config.yaml
n_layer: 14
d_model: 384
n_head: 6
n_kv_head: 6
head_dim: 64
d_mlp: 1024
vocab_size: 15103
activation: "swiglu"
norm: "rmsnorm"
norm_place: "pre"
norm_eps: 1e-05
positions: "rope"
rope_base: 4100.0
rope_fraction: 1.0
qk_norm: true
attn_scale: 0.125
bias: "none"
tie_embeddings: false
parallel_block: false
init: "uniform"
init_std_qkv: 0.027
init_std_o: 0.0
init_std_up: 0.027
init_std_down: 0.0
optimizer: "soap_variant"
lr: 0.00648
beta1: 0.95
beta2: 0.99
weight_decay: 0.039
lr_head: 0.00618
warmup_steps: 67
schedule: "wsd"
decay_fraction: 0.533
decay_shape: "linear"
final_lr_fraction: 0.0
batch_tokens: 131072
seq_len: 768
doc_mask: true
z_loss: 0.0001
train_tokens: 573600000
steps: 4377
dataset: "wikipedia_en"
Each number is 128 + 24 x the weight over its row's rms, rounded and kept within 0 to 255. Layers, rows and columns count from 0. Numbers have three digits each. The size before them is the row's rms in percent of the matrix's.

# up: layer 6 MLP up, 1024x384, rms 0.293, rows 975-988, columns 0-63
# down: layer 6 MLP down (transposed), 1024x384, rms 0.268, rows 975-987, columns 0-63
# gate: layer 6 MLP gate, 1024x384, rms 0.287, rows 976-988, columns 0-63
up975 095:118128118114117121108086121149143118113154148132098143105118122125114131144129133146132114093153126135148110177164141124121132119128112138118102140146108126106151136118134172130104170139112182
down975 093:122123167126074149100135106107126171137131142159112127109070112125140117114154135106171129169137126076126131130158135093121116110114154131150113170112121130110134156111195175153127120099092144
gate976 093:089170108131110154134096146150154126148143076120112138135112115123133130150141113076125088137140091138177150158136153113142160090104165076117112131097151143113098138102117118131124154116130149
up976 096:156155076134164157134118139113135127132143128142149126130129115131158135103115143147131162114122143123164139105151127087103127123117132166125149146139090107125154151086131137113149119162140133
down976 097:142065095125113085161139114117161153146101151084144127146141134141123165114180112147125109101130142158105080149134113114129117142155113124125110150131136144111185153108116179107118093132097104
gate977 115:146089191145182165141112098109106150110108140099111136146139121123160105167091133130110116146162125162124165110153162102078132129159125159084128086151135101119123154156191180153139185136139145
up977 111:161133100136135116107115090200130122165114137120136137129131102110132110130129112108110142115169088154104149107123151132162172158152100132153145112128075071127092102168123155127132105111154102
down977 112:132133168127139146121104143116080153119122105151130151153128059081144097148135117118095106168144107134151164124153112124080149118119124121176160140147079135126145116078129136116086078147117137
gate978 103:124155125104106143140145130116078113095170102102136112120116122137166125188097131107078121124123162129140085129141109142105106092109170106135160074099121078123123104174113099096152143135135199
up978 104:127128127114113141143139114148105151141126121083112113128130168137132142113135123165150119164084123081132143130146153094144133124112148159119146109119164168124144149136124130163131115113138112
down978 101:128126134118145125124132102135145132116137094127111144112125154105128151114116121126103111149091130113125141155117138115147111143148168154125095103114095093159085123113097151124112121142117160
gate979 098:098138121164122113118123095144124125133124088139113111121174129128112083091135132107108163149122105147149102135103141136096131104120125138113143157104137118099123141112171123133108116161121153
up979 098:136158128096086120096142155138179106160132138148125128155121107139128106094128133139131167117095142177143135117120145089108129097125101137118169103166121178098106145127131111128091146132128156
down979 100:122105135100103132102133195163141106127145176136137096086147136130140174106132157107090151131134154136121122096128149146176106150102142138124149135136101171149128143120121112185143129093140112
gate980 099:095122104108144161135130148121140151095126131145130160093144147135134169082164143120125101124111118160144117144148116076146131170090118121133172151196100109127135138161160123172088123153112138
up980 099:111145142153126115096097155148098133126095098111157118107166156125139137120137122120119140136152121152091145156144128089104104130130127146147107137106133130105132112136136140124129132118091158
down980 099:136102140097103106154128130119116142119130170164167146082120106128105142148087086122133171153123123162145134158124111110087170098143132163145141119130113209087098112150112152159109108126123135
gate981 104:136135149140146095156144105095076127113115128194146127125166118155092107127124123123124101143198083132110106169084093125110098117142152135107143152104139140113164110156082107084179124117166119
up981 104:181135126162152148111154107138139155130087118053148177126126090114155154136123106112110190120103130108102132113103129138137119142163131151167131117145134135174097133140102145150150097119122123
down981 109:137136135117105122138104132137133111130105099102141138114150094139127107146116109124136131142128134143092149151125117132105123143141127093106127154138144084144155126110108155134131172117119118
gate982 096:111110147127093199147089172096141147115139130092172108160161166137083099123145106172125155132127092133092088111121131109140137104134152148066154161110117168111146126131124130140086144120127124
up982 098:117126132139132137102116175090109166187119128134132133128123155142104095153148084126111135115121190154153108128152141126110156157135167135104138117153121115103126116092121104124121094163182133
down982 098:129128134131151155133109123127122155146129147141093137129100117147145124125147112128072155144144154116133114128168105142123129133168115130094114135155153113099139139135080100075184133124120134
gate983 089:159135133132128138114130100131141074119110125146137158148111120149137122094087076115147120074126129172112161121148175154112178137129105159116142137145142102092135112133102119126152120100097133
up983 095:136142138152097151162155106070115136167126152095128109139126124111186137141152106134127136150112139134153098125136108140087129142099153087135068167148109126113115152092102151164075140165103133
down983 100:168118144143135130142109125150157110118133143163101148139116156141172163113136101128145132158132122155149147149102105146106094101108150101105130152203076149120162132113116095122103147158108120
gate984 102:112186117118157134159134140123143123119134107173081126133119128137124114094138117164117114119144159174151127083194104146119115125123119094124131093159156101131161155095139087109115164142143183
up984 107:137082134120175135116133102118192086161132156101143109167110140137121099106125130107106125107113098143136135141109088153097154118107153105109131129166139078155120135129119110140084130103136136
down984 104:110150093121163142086142094118115125111143120150152104157165119114097111129170117128103143114136129135138100122092085120100125159137112122106132131091118133119113122135108107150138130141143117
gate985 099:108112128112146126152141122160118094134141144129142119124114125057090117159110139133188137125133101117129142101117119128117109087151126106121077091097140149136153173122073164116141134080123130
up985 098:153160123158095155156147105142127171121154133132149141098087082120121129131074153142104104116093114112087135102130106132116100149170161098159083179103152086126104168135119117117166174137140118
down985 098:117137120119119095106150133117126130145143148142174122124118156081118146131167159143093136126123096099110135151124121158115134121165134124118141113109123172151110074129123150128109138116128099
gate986 094:134105158090115103143129129117160141120150119097142139160108125121134160136087097114126142110107136141120112108114121179164064114098113166152095130137113133136085136167129132165116111181107129
up986 097:117110104113118155112082129093144140154116110132118098137161151139078130168152107126111100129144126186104106123132098099129119153135110095154120107154151114122078136132124135153109111119110122
down986 097:168093104150096092134147123173139126146158133114104158112130122125114113105088107159140157105135197147153161168149164140092103092130133156131106157109151131143120152140129132144101119133150161
gate987 097:164126113101176122100125152116133124136164136132122138107117155184100130115118125137167128108135154142105136091178157103102145101128181130191133130150133112143118150159097134152088142118103106
up987 092:105100135169086153120164086160126161085137119135109056141132128083083115101090106147096103132129085117102124134126149140085166153109162111105131126157147139096148124121144128121125162135125136
down987 097:152121159134142084095090120116149121141146136149124134141099144123142131130193135145152142123136124143161150103136126135130098118120161145155101168124121159157115177142153165122119143115135103
gate988 104:140144104137164139144130098154128078143132157115090176121128100138144162140100142101121129094126175116116116131151153137146119156121107131108145126135144147139121141122166112102108161146154099
up988 101:120140120088108121128147134095089140087125095125114150106162156133148163103088079108116115162149083132127115125177183099129140136151122110092169134131125115086106106105142139158156130144145120